{"n_layer": 8, "d_model": 96, "n_head": 3, "n_kv_head": 3, "head_dim": 32, "d_mlp": 256, "vocab_size": 1551, "activation": "swiglu", "norm": "rmsnorm", "norm_place": "pre", "norm_eps": 1e-06, "positions": "rope", "rope_base": 50600.0, "rope_fraction": 1.0, "qk_norm": true, "attn_scale": 0.276, "bias": "none", "tie_embeddings": false, "parallel_block": false, "extras": ["some layers without positions", "local attention windows", "shifted keys", "gated attention", "value embeddings", "hashed n-gram embeddings", "a smear gate", "an embedding shortcut", "skips across layers", "capped logits"], "init": "trunc", "init_std_qkv": 0.063, "init_std_o": 0.063, "init_std_up": 0.063, "init_std_down": 0.063, "optimizer": "muon", "lr": 0.0125, "beta1": 0.95, "weight_decay": 0.043, "lr_head": 0.00697, "grad_clip": 1.0, "warmup_steps": 0, "schedule": "wsd", "decay_fraction": 1.0, "decay_shape": "linear", "final_lr_fraction": 0.1, "batch_tokens": [8192, 16384, 32768, 65536], "seq_len": 512, "doc_mask": true, "train_tokens": 126500000, "steps": 4217, "dataset": "wikipedia_en"}
Each number is 200 + 40 x the weight over its row's rms, rounded and kept within 0 to 999. Layers, rows and columns count from 0. The size before them is the row's rms in percent of the matrix's.

# v: layer 3 attention value, 96x96, rms 0.173, rows 94-95, columns 0-95
# o: layer 3 attention output (transposed), 96x96, rms 0.153, rows 94-95, columns 0-95
# gate: layer 3 MLP gate, 256x96, rms 0.176, rows 0-22, columns 0-95
# up: layer 3 MLP up, 256x96, rms 0.187, rows 0-22, columns 0-95
# down: layer 3 MLP down (transposed), 256x96, rms 0.111, rows 0-21, columns 0-95
v94,104,184,221,124,220,266,219,284,200,206,197,187,171,190,228,208,237,240,220,199,209,224,129,193,216,182,189,150,275,246,172,210,200,178,164,238,216,173,182,222,221,210,182,185,223,187,214,145,178,237,98,213,172,237,220,231,226,219,169,190,188,108,269,196,191,221,182,191,205,258,106,120,212,180,83,184,248,187,156,224,252,220,233,241,157,243,173,159,227,196,230,128,150,169,276,142,218
o94,092,203,252,189,152,220,199,175,206,216,170,213,237,160,255,222,170,210,223,164,205,220,191,138,190,198,241,245,140,225,182,213,91,225,235,211,161,240,196,261,179,166,227,233,172,217,230,203,294,311,223,200,148,175,139,189,243,227,177,161,197,172,170,247,181,172,145,249,175,266,314,134,248,206,191,182,169,204,141,275,210,200,171,228,176,172,224,154,153,160,232,245,227,257,189,211,160
v95,092,157,235,233,210,169,185,144,210,222,202,144,147,181,215,224,287,191,203,148,165,116,111,147,148,167,248,200,167,226,233,207,157,202,235,203,111,150,158,217,210,251,185,187,278,159,196,217,177,220,196,216,156,178,163,134,184,177,266,175,142,216,250,198,202,154,194,237,201,196,174,171,234,163,281,201,245,178,308,219,175,132,224,225,138,204,197,214,157,265,217,228,168,234,181,186,159
o95,088,234,187,175,167,267,148,189,193,195,100,201,196,169,251,228,226,176,152,262,151,139,238,255,184,223,133,210,203,139,207,276,222,184,167,228,305,191,237,249,161,180,154,203,156,208,206,183,228,245,204,196,193,214,277,257,272,157,229,200,212,197,201,190,254,139,119,159,192,163,226,192,238,164,168,128,196,238,222,230,268,244,222,228,242,219,202,249,207,175,229,155,228,148,143,207,207
gate0,091,214,261,142,211,165,225,176,131,289,221,203,239,169,155,167,162,144,155,221,222,225,201,256,194,166,202,180,178,228,233,210,227,247,200,191,156,215,212,158,199,163,186,165,247,194,197,163,208,165,272,226,224,186,158,251,242,238,155,173,164,180,143,213,192,135,266,188,187,103,183,288,223,175,244,174,178,202,235,189,179,247,205,205,176,201,140,121,178,254,224,284,124,203,285,260,218
up0,087,149,181,150,227,130,190,200,273,148,155,161,194,246,212,191,205,216,301,195,208,205,157,165,218,205,261,193,224,181,189,173,170,194,180,141,266,183,198,269,174,222,194,215,211,257,205,198,221,244,142,145,188,202,186,182,93,214,275,234,207,160,224,161,203,267,136,197,161,226,191,185,124,237,156,198,190,195,238,137,225,160,134,153,171,222,283,211,245,159,217,143,225,199,215,196,285
down0,088,161,262,175,230,160,218,187,226,217,131,124,269,137,141,194,208,225,228,226,209,209,184,146,236,200,290,176,268,214,139,208,199,197,253,208,257,188,159,158,199,253,212,184,262,172,237,194,176,253,94,182,173,140,173,142,208,144,200,275,213,158,125,192,196,159,212,246,230,234,208,208,169,239,162,251,218,198,203,204,182,280,222,206,191,202,242,249,155,175,238,208,230,228,209,192,286
gate1,113,201,181,168,244,238,141,202,180,192,106,241,254,200,173,263,150,208,213,216,234,212,249,285,214,236,194,162,169,290,222,230,214,249,201,241,201,155,145,252,217,237,221,292,170,156,212,202,251,190,254,162,228,184,242,203,198,225,167,275,234,177,143,191,259,250,171,293,226,183,283,244,230,184,175,171,213,200,146,193,259,233,223,221,192,144,190,212,268,202,193,271,209,231,184,188,173
up1,116,253,277,180,203,128,205,203,204,290,192,277,229,210,175,216,203,235,157,139,146,146,192,169,231,162,209,179,252,228,208,250,235,248,166,182,182,116,276,163,155,171,152,171,165,257,182,197,171,271,188,173,194,176,134,163,202,169,220,260,182,158,287,192,190,103,163,171,170,190,191,212,191,151,170,148,161,133,228,166,169,221,161,217,167,162,209,232,183,237,193,174,239,159,194,143,210
down1,112,173,201,159,165,237,222,212,217,189,203,188,196,253,238,132,242,199,169,162,248,297,164,175,125,221,182,122,228,168,168,256,181,169,138,220,227,224,229,169,231,174,247,279,191,203,180,217,158,281,214,187,215,216,205,129,182,179,272,180,173,221,147,195,169,195,183,235,249,124,177,109,200,193,289,206,167,228,256,209,263,258,215,197,185,165,178,170,167,216,184,224,190,258,280,252,211
gate2,102,175,200,161,220,218,258,142,156,204,173,171,220,163,182,150,233,205,177,218,204,170,253,205,234,159,167,229,236,149,173,139,164,146,190,127,177,216,201,187,227,201,218,223,193,220,237,184,180,120,254,231,179,213,257,243,242,180,199,132,293,258,254,211,152,135,180,224,194,198,159,280,260,192,174,232,244,222,224,255,240,266,211,185,248,205,225,185,274,252,303,203,170,166,240,142,150
up2,104,205,186,236,209,243,189,155,135,186,288,182,225,211,169,162,206,239,282,160,193,193,294,130,166,217,147,174,231,176,198,229,149,222,201,221,190,261,230,183,176,174,179,233,209,204,177,170,207,194,270,284,137,152,235,216,289,145,279,193,239,187,217,142,247,127,217,165,141,186,199,213,177,258,254,239,184,250,164,262,183,220,237,228,209,214,172,145,188,226,152,195,211,190,203,158,128
down2,110,281,258,205,235,229,184,123,184,204,263,216,282,268,152,229,158,182,262,158,206,187,194,206,214,188,211,179,144,211,236,231,259,197,221,254,171,199,137,222,170,206,237,226,242,146,222,223,136,160,210,224,210,208,169,196,196,140,208,180,240,248,245,219,293,225,221,241,232,174,280,295,204,170,217,205,158,253,183,239,242,231,219,192,272,160,107,201,245,244,227,181,236,168,222,178,182
gate3,090,224,278,221,206,130,236,151,200,143,195,231,172,180,210,211,155,197,174,143,250,257,206,242,147,255,231,164,222,249,197,251,145,232,178,154,200,104,138,219,152,226,187,175,154,259,223,210,188,187,216,162,146,243,130,192,239,235,239,208,259,134,223,160,206,180,165,185,188,195,191,295,207,196,224,189,178,232,167,136,207,219,256,94,268,179,185,184,135,171,183,211,194,193,246,213,152
up3,088,212,200,153,237,198,238,140,246,155,266,234,270,180,145,238,161,173,224,264,165,227,190,198,139,170,264,156,217,220,175,220,198,193,193,235,216,261,243,138,172,238,245,181,275,129,117,207,201,186,147,205,181,247,175,259,193,140,169,240,199,173,130,164,299,195,193,240,211,215,222,292,202,273,223,218,163,238,215,181,221,242,194,175,148,218,211,200,161,165,132,237,233,161,198,175,201
down3,088,164,145,234,203,261,173,231,174,254,172,185,130,208,214,144,262,214,215,225,216,195,263,184,195,156,233,206,181,177,222,153,278,194,231,229,192,251,209,286,168,189,194,171,130,260,227,205,250,200,126,282,232,133,268,183,290,292,176,234,217,268,172,197,222,288,205,220,188,217,210,149,184,214,259,210,178,190,201,226,237,210,153,228,217,222,201,172,221,207,159,224,151,169,140,195,251
gate4,105,247,140,237,243,212,193,149,209,154,183,238,189,195,253,219,262,152,240,241,218,275,219,254,263,169,186,151,229,243,205,283,234,263,282,216,238,256,195,203,191,203,194,234,219,209,125,149,225,162,160,137,204,203,222,230,149,323,157,177,194,214,184,156,227,110,163,199,189,248,215,172,159,133,203,189,230,218,243,137,214,219,186,183,229,235,194,221,210,149,161,207,148,181,239,239,206
up4,102,125,234,197,241,211,168,243,201,249,215,190,128,198,220,242,157,216,199,150,187,213,227,254,216,294,170,202,275,181,178,193,206,277,135,247,149,244,144,121,224,255,218,154,188,169,229,204,274,216,158,157,128,204,184,142,202,303,277,137,229,207,223,202,221,213,220,177,222,235,160,139,211,205,194,164,216,245,187,211,239,201,243,239,134,205,213,162,217,155,211,225,167,147,157,204,215
down4,113,222,252,154,209,193,256,195,176,156,188,196,268,154,208,148,91,216,241,236,173,254,202,133,241,203,189,275,220,227,191,202,201,122,197,186,226,212,207,180,102,197,259,206,202,219,253,240,271,191,190,259,216,222,165,205,165,157,106,216,190,184,158,212,183,151,169,209,199,178,242,264,218,246,292,233,184,237,182,186,254,162,178,228,207,79,210,227,178,181,205,248,221,224,182,210,214
gate5,101,185,272,218,173,247,247,203,229,210,154,279,142,258,215,198,171,209,235,172,287,236,209,199,193,264,186,195,124,268,222,144,174,224,243,223,248,194,171,195,187,245,190,192,221,130,244,199,154,231,132,241,156,182,207,136,164,167,217,138,220,201,189,179,149,177,148,201,118,254,191,233,303,186,198,197,210,218,199,221,136,210,233,209,224,214,172,157,148,175,222,179,160,222,303,241,226
up5,101,165,173,120,173,142,205,155,211,112,234,154,174,200,236,177,196,272,229,166,190,232,216,239,182,127,127,230,234,158,189,230,171,242,202,182,207,186,176,249,220,197,232,239,230,178,176,138,199,173,251,121,134,136,224,179,261,192,194,199,180,148,173,257,227,237,272,183,213,156,207,104,216,204,284,195,236,154,152,122,225,190,171,218,242,223,169,150,172,208,191,161,193,176,135,173,167
down5,103,227,267,129,225,167,275,214,188,262,175,251,167,177,239,186,216,205,126,164,133,221,158,217,249,187,216,137,144,210,156,109,167,187,184,223,136,165,265,193,180,181,225,228,220,215,214,181,190,212,186,227,188,159,195,263,140,142,194,219,196,145,229,162,233,195,147,228,184,240,95,209,188,193,253,179,229,167,175,191,219,181,226,209,255,234,194,230,200,301,218,179,216,219,317,217,229
gate6,091,201,212,270,225,240,211,236,214,220,202,250,211,224,255,224,133,251,160,166,175,205,143,210,202,140,198,188,152,190,119,222,197,241,170,219,216,254,273,175,227,206,126,233,190,194,154,196,198,202,202,167,292,146,219,114,231,298,313,220,204,222,237,199,174,192,150,180,236,224,190,191,179,194,166,171,107,193,222,197,233,158,177,290,197,206,192,194,190,249,210,207,156,264,168,133,189
up6,092,225,253,209,225,247,199,206,188,132,241,220,174,325,192,249,274,198,225,288,264,157,185,152,178,152,214,160,214,142,164,231,196,172,208,273,193,173,184,172,215,206,190,228,158,114,176,246,171,170,168,193,279,161,244,220,179,235,151,226,224,217,236,247,183,138,175,184,216,260,220,186,183,213,170,235,172,278,260,169,169,184,182,207,170,214,244,160,186,211,157,199,253,206,170,103,168
down6,099,209,141,173,236,176,131,245,157,208,226,149,181,222,225,240,180,229,166,186,219,239,227,247,243,265,197,235,194,223,164,153,128,183,241,146,175,185,209,251,233,203,160,197,276,171,240,211,212,126,164,209,89,186,175,202,250,199,202,220,176,196,217,205,201,217,236,235,171,134,193,224,234,176,192,167,274,257,171,138,221,219,236,130,306,200,266,235,186,168,187,161,177,235,271,153,266
gate7,091,223,225,174,217,106,259,172,133,184,266,171,164,184,143,244,185,266,189,239,257,238,178,193,177,171,218,285,136,191,197,202,220,204,203,185,226,192,238,190,216,135,102,201,175,217,227,162,265,109,169,276,172,175,83,208,226,226,197,207,179,254,211,205,246,237,229,188,195,232,151,221,166,226,165,272,180,190,203,182,111,229,163,244,198,263,212,199,222,238,201,206,187,214,221,208,159
up7,103,200,211,209,193,292,157,199,137,204,222,198,160,169,229,147,215,199,192,173,246,152,181,224,187,184,285,234,180,175,249,255,261,230,239,201,254,240,195,197,200,227,165,194,262,200,212,166,203,186,188,174,264,179,220,188,211,148,140,150,209,176,197,186,133,132,236,169,179,162,215,206,198,191,126,201,306,245,240,187,229,257,136,149,155,106,240,151,143,158,185,263,171,248,184,152,248
down7,097,211,251,211,187,180,256,175,204,184,213,177,208,219,149,99,219,243,153,226,302,279,210,188,197,182,272,196,240,275,212,218,127,265,220,220,149,152,202,239,160,272,237,200,151,244,178,224,167,176,166,191,139,219,191,133,144,245,225,229,300,145,201,265,233,135,194,199,185,131,188,212,194,220,259,202,170,176,192,262,177,175,177,169,209,165,211,183,168,162,217,168,165,238,189,184,218
gate8,098,137,278,191,157,192,123,137,215,187,288,250,167,216,186,202,200,168,178,191,218,200,202,184,211,213,182,205,157,277,201,230,268,222,105,221,188,181,199,168,190,148,207,253,216,180,223,255,140,203,207,140,248,120,239,138,211,135,178,134,291,236,190,253,134,153,197,133,158,247,250,210,210,173,240,192,184,216,190,202,196,258,184,177,172,200,246,172,236,209,165,273,179,203,166,196,174
up8,096,202,178,221,218,230,254,224,223,226,118,272,124,234,258,208,180,99,173,138,280,192,229,174,193,288,208,227,241,201,170,139,199,205,165,219,227,235,243,179,166,265,303,199,237,161,230,238,162,143,214,248,226,147,215,163,188,237,147,184,205,187,176,227,197,218,217,175,133,208,201,162,253,223,211,277,134,242,191,141,180,156,229,198,200,166,187,189,223,203,153,210,226,230,223,256,154
down8,094,144,142,201,195,194,192,219,217,187,209,231,224,237,250,205,269,129,247,226,183,150,245,172,250,269,187,178,272,189,220,155,165,208,199,185,201,108,233,137,268,190,189,244,224,171,159,265,160,265,173,270,116,125,202,201,223,197,311,199,175,182,229,212,143,203,223,243,210,226,210,250,174,185,138,147,154,235,155,198,190,216,216,197,239,173,162,251,221,183,209,204,222,247,278,212,211
gate9,105,258,171,161,153,206,178,212,216,224,139,181,264,206,238,206,193,192,211,156,157,197,260,215,227,195,219,151,200,298,240,211,202,188,193,217,237,178,267,219,183,192,231,239,171,203,219,231,215,230,201,105,192,168,180,238,202,214,177,185,243,189,139,223,249,203,199,270,231,200,249,166,181,145,191,194,237,219,138,166,197,282,277,205,153,273,226,336,237,194,234,269,198,139,209,118,210
up9,112,183,147,210,196,181,199,233,173,262,211,168,213,188,240,202,188,200,164,198,264,257,167,169,272,172,187,245,128,155,192,148,207,271,233,224,207,280,265,243,207,228,159,225,183,170,283,124,202,183,239,182,200,222,255,229,227,254,235,211,228,228,223,136,173,109,246,246,140,152,256,210,103,208,164,227,277,211,196,192,220,267,187,192,222,224,180,206,236,115,205,191,204,156,169,203,184
down9,107,152,206,246,126,192,198,138,227,186,218,210,137,181,267,202,166,225,143,141,143,146,151,202,226,265,231,210,197,138,120,279,208,237,252,171,181,213,192,172,101,164,274,208,197,239,215,175,176,162,206,222,210,224,197,244,152,275,196,166,173,196,180,203,226,174,294,108,191,149,167,188,122,220,176,138,218,151,229,159,252,219,242,202,196,185,198,218,233,247,203,209,180,188,183,205,173
gate10,116,200,267,179,180,276,225,282,260,190,133,220,167,194,150,168,170,207,229,183,233,184,237,171,193,144,152,178,187,200,231,144,165,150,176,264,181,116,165,174,160,238,166,221,156,194,169,168,212,221,219,187,197,188,234,165,201,182,197,110,227,176,238,167,170,205,168,115,231,121,175,152,240,195,276,230,183,160,227,216,241,201,163,217,305,218,269,252,187,222,255,201,210,212,122,195,169
up10,120,236,168,169,204,190,125,196,222,226,275,196,153,206,226,127,208,183,201,208,177,131,184,258,144,245,122,239,175,227,234,182,192,197,200,156,126,225,195,155,143,141,227,251,220,200,194,131,224,165,178,242,217,145,231,215,164,149,210,155,182,187,248,263,270,209,240,196,154,206,164,105,193,229,126,157,162,212,153,217,168,266,219,198,227,243,183,224,228,131,237,260,159,259,197,220,236
down10,106,224,150,217,258,180,184,226,218,213,213,238,200,154,199,118,179,220,259,256,98,296,229,259,172,166,187,287,273,190,194,208,219,217,100,221,164,184,222,232,287,177,149,230,212,269,130,217,240,228,166,175,207,202,271,215,236,242,172,204,197,215,254,217,216,204,160,254,227,238,244,208,180,147,161,133,202,184,195,182,211,179,202,204,188,209,246,236,187,208,230,142,123,230,173,199,201
gate11,099,303,215,175,217,187,154,206,212,278,243,175,148,123,213,194,93,259,197,181,216,206,170,206,200,197,217,271,165,149,184,196,190,160,218,223,171,193,216,229,187,213,204,200,174,207,114,200,248,234,166,166,173,248,159,256,214,113,165,264,179,207,176,187,121,131,201,102,172,213,174,197,223,208,271,173,177,205,180,212,202,195,209,165,225,164,222,185,223,179,141,214,222,287,181,289,211
up11,085,252,268,152,192,197,206,149,293,166,245,233,199,151,186,129,180,251,190,243,191,218,167,199,176,203,176,250,196,195,148,165,231,197,216,143,185,289,289,182,158,204,161,226,224,106,209,180,233,195,232,214,255,226,220,254,157,279,199,181,231,262,162,231,205,165,222,129,261,205,143,226,198,195,179,184,156,133,182,189,204,185,204,230,232,166,224,189,209,257,153,249,213,123,134,179,244
down11,085,194,190,257,215,278,235,221,169,169,145,199,168,245,239,189,258,169,206,157,200,214,183,129,175,219,242,188,208,244,206,247,147,220,261,233,205,177,206,159,206,174,176,183,252,169,121,245,112,195,119,150,175,182,320,212,183,229,246,222,231,241,247,204,149,235,184,189,150,200,160,206,203,201,196,221,248,254,249,198,305,258,246,172,166,173,184,139,181,141,139,238,214,208,199,215,212
gate12,098,221,235,230,209,242,211,186,173,226,236,220,166,178,153,176,206,186,96,138,244,172,249,166,148,130,216,257,164,211,242,208,218,183,199,275,163,207,184,191,216,166,277,230,154,208,147,229,207,232,220,194,239,272,155,189,230,260,179,158,154,165,238,147,221,185,281,219,293,171,267,164,243,196,141,201,163,218,138,251,233,165,228,192,162,199,157,190,137,287,198,234,166,232,225,214,171
up12,090,183,162,203,201,216,201,181,184,206,243,210,243,185,267,281,283,213,183,120,228,163,190,204,184,139,171,231,201,184,182,228,279,198,214,265,248,225,244,162,211,232,240,246,140,215,205,234,147,253,219,196,235,247,195,205,319,181,214,181,173,149,208,176,198,233,266,159,275,205,272,208,200,159,206,195,197,160,207,242,294,185,191,264,135,211,174,220,196,230,212,204,160,263,267,233,142
down12,099,145,168,156,151,218,168,242,188,149,125,258,192,292,252,166,193,192,131,189,167,224,185,219,191,239,220,211,177,149,166,181,151,233,240,217,237,262,136,231,226,196,259,210,170,223,216,112,212,229,192,210,233,237,203,148,251,158,169,177,189,173,201,218,214,205,196,166,107,158,175,240,246,196,177,122,168,162,161,204,304,264,231,226,275,213,213,258,140,191,145,204,193,189,212,190,164
gate13,094,216,168,211,247,156,170,110,205,199,171,227,253,191,208,215,197,221,172,170,228,213,108,195,180,224,164,210,237,247,177,162,240,264,200,265,281,163,153,82,168,216,217,215,151,184,170,177,221,198,239,255,187,141,265,172,207,214,214,169,227,177,219,209,197,283,188,207,209,206,154,173,181,187,213,230,166,180,216,165,67,136,232,131,208,242,185,145,227,208,214,272,214,144,214,215,168
up13,092,183,167,208,201,188,162,222,187,145,229,124,225,264,192,150,138,150,253,183,169,140,199,171,179,198,208,125,213,178,144,233,203,293,255,198,163,204,254,277,225,174,158,231,266,133,219,197,220,222,170,238,251,100,176,165,274,172,179,204,232,118,198,157,243,149,178,209,198,230,203,238,248,217,228,212,233,186,176,205,250,102,213,225,197,200,218,290,170,198,195,165,190,214,233,216,195
down13,095,172,231,278,211,164,227,197,188,253,189,192,219,179,212,212,275,207,189,243,167,200,218,204,201,223,168,262,199,186,222,175,191,193,192,187,191,206,205,189,155,183,244,186,213,227,173,129,160,186,221,109,270,226,86,220,199,306,240,167,241,176,209,203,147,144,189,163,238,146,172,165,154,223,199,235,247,239,244,195,189,233,177,103,240,139,229,122,179,206,230,226,270,155,227,187,103
gate14,087,192,198,271,159,194,171,227,182,144,187,182,236,172,207,212,233,148,253,160,188,218,242,149,99,260,164,220,170,253,222,112,160,196,254,169,90,229,214,211,192,220,236,224,192,266,237,206,176,228,261,168,247,200,165,257,113,212,199,257,189,245,194,207,151,211,178,143,237,209,240,200,180,235,184,167,158,200,204,207,202,142,327,236,213,241,204,178,230,179,181,155,205,259,189,225,184
up14,084,154,226,162,234,231,295,225,101,235,157,205,173,219,264,184,169,201,210,179,269,217,167,207,273,196,191,215,174,185,178,147,219,125,158,164,224,160,183,228,224,191,137,267,291,135,180,188,194,232,252,250,271,162,185,261,206,149,153,213,140,208,215,230,167,165,236,209,217,161,170,169,169,199,281,244,176,99,185,246,214,225,191,252,213,165,242,208,153,220,218,210,201,214,179,213,194
down14,087,238,174,218,235,149,214,176,184,163,183,104,226,212,186,261,270,171,254,168,145,197,107,190,179,223,207,192,220,134,212,179,215,247,272,257,223,288,150,141,197,204,241,145,160,181,219,159,191,132,160,185,136,168,206,182,155,197,174,161,185,211,179,232,153,124,208,212,249,215,231,222,130,166,219,140,142,257,227,232,213,154,202,200,181,270,215,249,221,186,183,153,195,226,185,133,240
gate15,108,216,199,215,200,193,152,199,251,177,214,205,186,160,230,151,212,122,233,234,212,272,279,82,222,246,259,193,192,219,230,225,132,174,213,191,202,198,228,263,168,110,172,177,235,237,165,146,203,165,179,218,196,179,192,169,219,264,155,210,238,133,223,187,178,182,261,174,255,195,188,298,192,207,225,221,181,210,258,173,257,201,205,167,192,258,254,159,234,219,243,284,132,149,226,207,162
up15,110,222,240,194,183,217,193,165,189,136,274,194,224,250,285,259,187,220,195,143,163,199,198,186,181,167,178,209,153,167,184,261,153,235,269,179,166,209,220,286,151,237,212,167,215,196,198,140,230,236,287,195,205,172,190,284,159,194,204,170,198,257,182,253,145,177,144,252,196,256,109,183,212,109,167,170,202,202,196,164,171,214,224,269,189,151,221,227,130,267,180,178,174,166,195,241,241
down15,111,164,272,206,191,172,244,200,234,292,198,209,139,219,241,135,183,251,152,138,197,217,205,231,144,147,158,169,174,196,254,183,266,246,240,253,164,255,292,193,186,227,117,234,213,193,206,189,138,216,139,166,240,188,129,162,251,138,236,231,211,265,219,206,196,224,144,193,174,149,271,150,193,224,161,199,229,209,212,251,195,146,175,212,237,245,265,195,244,168,158,222,185,186,199,225,205
gate16,089,105,227,173,151,138,245,176,220,144,164,174,140,173,254,192,250,199,271,167,181,268,186,149,200,148,144,188,205,233,207,120,189,185,159,189,215,198,260,181,207,238,204,190,177,188,247,224,181,187,199,207,221,239,265,161,198,168,181,172,233,245,240,119,200,217,189,253,214,137,224,214,249,240,195,153,177,176,195,214,210,264,169,279,213,242,197,174,131,211,259,158,113,247,217,211,108
up16,095,251,194,165,121,172,198,183,231,159,200,164,229,163,133,174,164,200,156,175,214,186,169,221,308,218,151,216,200,186,202,158,164,108,268,222,246,191,133,150,211,184,203,270,176,193,237,225,210,226,172,234,206,199,141,273,207,253,154,261,178,129,218,169,199,218,232,155,158,216,195,214,143,174,148,191,227,183,215,243,183,189,141,188,214,185,145,270,254,291,195,246,230,253,226,255,164
down16,091,222,201,183,288,260,120,219,179,198,202,287,121,239,211,181,184,256,245,250,210,175,164,160,203,221,236,180,301,175,185,219,144,169,116,197,212,214,220,207,184,270,185,185,212,248,187,177,294,197,195,188,194,195,283,182,228,235,214,206,138,202,195,126,177,199,205,235,158,237,195,138,185,160,202,237,202,222,231,210,205,184,246,178,200,276,240,159,221,158,296,201,139,200,209,240,152
gate17,089,220,228,250,225,194,175,208,115,212,129,170,162,119,191,161,223,305,201,241,227,157,151,228,186,245,142,123,153,238,229,242,226,161,153,185,210,227,167,211,180,152,184,181,135,230,170,215,252,260,215,229,296,242,170,215,217,192,163,262,204,171,174,206,201,203,204,191,187,240,138,190,151,216,170,218,150,240,120,197,252,202,225,186,199,280,213,120,196,143,179,168,232,210,187,250,173
up17,103,290,224,194,175,152,123,173,186,167,189,216,243,151,268,290,241,268,135,209,185,218,208,224,184,161,210,168,231,229,163,212,188,105,137,174,233,187,219,183,237,148,230,101,220,214,147,190,217,241,239,197,235,254,218,175,218,213,241,244,190,178,225,242,226,214,199,227,118,157,197,152,210,179,161,152,160,225,142,229,195,212,218,167,232,183,158,171,169,195,154,218,124,218,246,292,189
down17,099,162,248,194,139,131,232,281,222,133,270,258,236,243,223,199,198,194,228,168,170,203,202,226,108,194,302,228,167,224,88,215,247,220,157,185,152,228,222,195,165,202,236,229,172,251,195,181,248,182,162,161,199,169,205,304,166,200,168,228,207,161,224,179,128,228,203,215,225,154,206,223,170,251,195,203,152,135,257,174,216,204,238,162,244,249,182,161,257,187,229,224,164,241,192,206,210
gate18,098,232,150,293,163,197,152,210,196,175,181,178,160,214,190,211,212,184,218,155,177,212,177,183,256,141,164,153,142,146,168,149,192,205,250,175,226,161,260,211,226,226,231,271,213,183,212,251,264,219,237,216,206,250,233,226,257,193,284,205,190,210,273,232,142,270,205,247,263,263,149,173,218,292,178,237,226,232,252,154,223,220,262,231,161,228,120,188,218,234,151,152,187,177,204,239,231
up18,102,176,272,234,189,139,228,225,179,179,266,222,102,216,212,167,212,184,212,163,138,108,191,206,151,258,202,156,226,237,219,229,139,187,159,213,200,141,165,150,252,218,219,190,292,257,155,294,240,125,222,179,207,178,112,204,200,247,194,243,177,217,216,202,262,213,216,218,278,236,187,181,199,215,180,208,192,163,170,221,195,157,249,222,151,186,174,187,188,221,144,143,151,258,170,229,217
down18,096,161,196,188,217,139,216,171,275,188,265,247,176,211,261,219,230,257,186,199,207,247,184,258,176,283,209,197,171,198,221,198,234,205,215,234,178,182,119,267,196,264,157,231,155,167,130,227,213,198,224,304,224,264,214,170,149,182,171,110,246,142,213,204,209,228,235,215,212,241,229,209,244,215,185,163,157,191,236,125,130,193,199,192,211,175,226,230,181,260,143,213,190,262,195,273,264
gate19,099,164,178,228,197,212,203,163,208,234,254,166,239,155,154,246,203,270,245,230,219,264,244,193,219,203,168,258,225,264,238,194,284,282,141,140,261,218,120,138,252,230,247,203,260,157,168,187,169,150,255,165,186,227,191,177,210,193,238,220,226,233,121,240,175,209,251,172,170,264,233,146,189,162,254,221,160,180,186,233,161,233,153,180,238,193,242,198,215,247,202,179,184,145,241,149,147
up19,099,257,217,143,221,190,206,154,271,141,174,171,192,118,214,247,175,191,260,168,188,245,173,149,198,170,195,198,246,197,195,212,194,239,161,179,122,218,158,214,181,227,186,200,173,191,242,182,198,178,183,193,138,169,95,166,127,289,224,141,116,201,170,183,233,195,242,258,197,199,179,282,227,304,184,167,181,204,172,216,237,230,187,179,192,165,228,211,191,191,234,161,261,157,291,171,233
down19,091,260,186,152,213,166,154,246,83,209,145,187,185,226,198,151,181,243,193,167,154,138,294,149,234,226,130,199,160,201,191,230,233,173,263,283,270,200,181,226,138,147,164,211,220,237,245,195,226,197,202,222,116,172,221,182,200,205,188,231,258,204,235,184,270,204,150,197,208,246,255,127,162,197,163,249,236,201,217,200,248,221,230,228,161,220,195,185,206,206,153,201,116,158,179,237,165
gate20,096,217,208,231,255,217,208,179,138,159,184,155,200,248,212,206,185,219,182,226,204,246,279,184,197,141,256,203,239,159,298,194,220,248,257,200,163,200,175,252,228,195,227,260,256,245,222,161,162,225,241,245,213,175,170,187,186,175,124,292,213,263,168,170,200,166,237,283,195,130,209,157,115,153,179,157,200,238,246,160,199,247,169,251,125,180,203,222,171,179,145,261,166,224,240,206,199
up20,100,261,186,242,269,217,213,203,168,190,180,182,229,177,219,198,207,99,231,122,214,276,172,216,183,190,236,185,227,207,221,251,211,150,144,218,143,234,211,175,166,171,233,169,173,184,180,225,169,130,238,285,134,174,262,133,154,147,197,242,264,278,168,200,162,233,177,139,191,158,218,201,152,263,222,220,195,227,180,196,231,201,227,263,162,188,272,143,241,201,155,242,174,269,172,187,167
down20,125,269,72,228,305,180,153,184,201,136,161,193,253,288,217,210,158,178,142,206,205,217,219,240,167,181,187,160,191,215,178,209,183,200,177,223,142,258,152,194,189,186,202,178,175,205,216,182,185,127,258,248,132,250,176,151,189,155,159,194,164,172,186,229,212,152,79,219,169,195,157,173,126,197,149,240,205,204,270,157,217,203,237,198,161,203,251,212,223,176,232,205,182,208,247,212,189
gate21,115,192,249,108,256,164,250,229,215,214,151,218,145,153,145,142,154,179,198,217,244,240,232,172,217,178,200,162,126,260,99,241,201,192,122,128,156,178,154,226,208,143,195,239,205,191,186,246,186,150,215,153,180,251,172,198,183,199,174,162,220,228,194,146,141,211,136,213,252,215,263,113,224,179,172,200,183,246,235,226,189,141,170,248,226,229,218,170,283,212,243,176,206,199,164,183,179
up21,100,120,148,165,256,118,238,203,240,169,239,238,221,196,267,208,206,227,205,293,257,133,163,203,174,235,146,166,167,199,240,232,215,223,197,166,196,116,218,169,217,241,262,206,235,207,254,189,207,216,198,147,256,162,188,216,204,158,227,178,218,235,227,250,230,256,184,226,200,197,207,142,166,246,194,181,253,196,199,186,205,80,154,174,228,141,233,139,237,167,162,175,150,200,279,175,160
down21,116,268,213,180,253,178,256,207,253,138,111,272,249,214,242,208,156,221,225,154,172,237,212,195,199,224,190,128,181,181,183,225,222,169,146,259,227,271,215,231,191,152,180,241,148,228,194,189,208,190,255,220,213,221,252,177,252,145,184,98,259,201,225,167,185,170,261,198,188,258,209,186,225,270,162,197,183,231,161,212,184,173,273,156,237,267,219,255,249,139,187,167,229,138,207,189,149
gate22,094,168,165,205,175,168,118,226,217,240,232,211,200,175,190,207,188,290,217,250,214,215,125,166,205,224,148,223,240,170,200,225,121,233,252,180,200,257,139,129,235,174,200,207,189,235,197,138,204,115,236,168,240,145,242,233,170,262,177,217,269,205,190,135,142,240,192,182,266,223,216,178,215,202,195,201,231,175,200,185,143,184,224,180,237,186,210,229,325,250,167,146,167,122,156,226,202
up22,094,123,191,158,230,122,196,170,184,230,223,155,201,168,190,120,221,325,229,180,173,156,242,200,218,234,172,251,189,189,188,223,140,249,258,238,199,243,195,231,212,210,207,229,187,230,169,278,133,291,212,171,204,125,287,182,264,125,176,116,181,202,148,201,246,219,213,245,203,197,277,176,206,205,152,194,195,223,215,181,222,202,196,179,243,215,146,196,214,178,215,162,201,232,234,147,222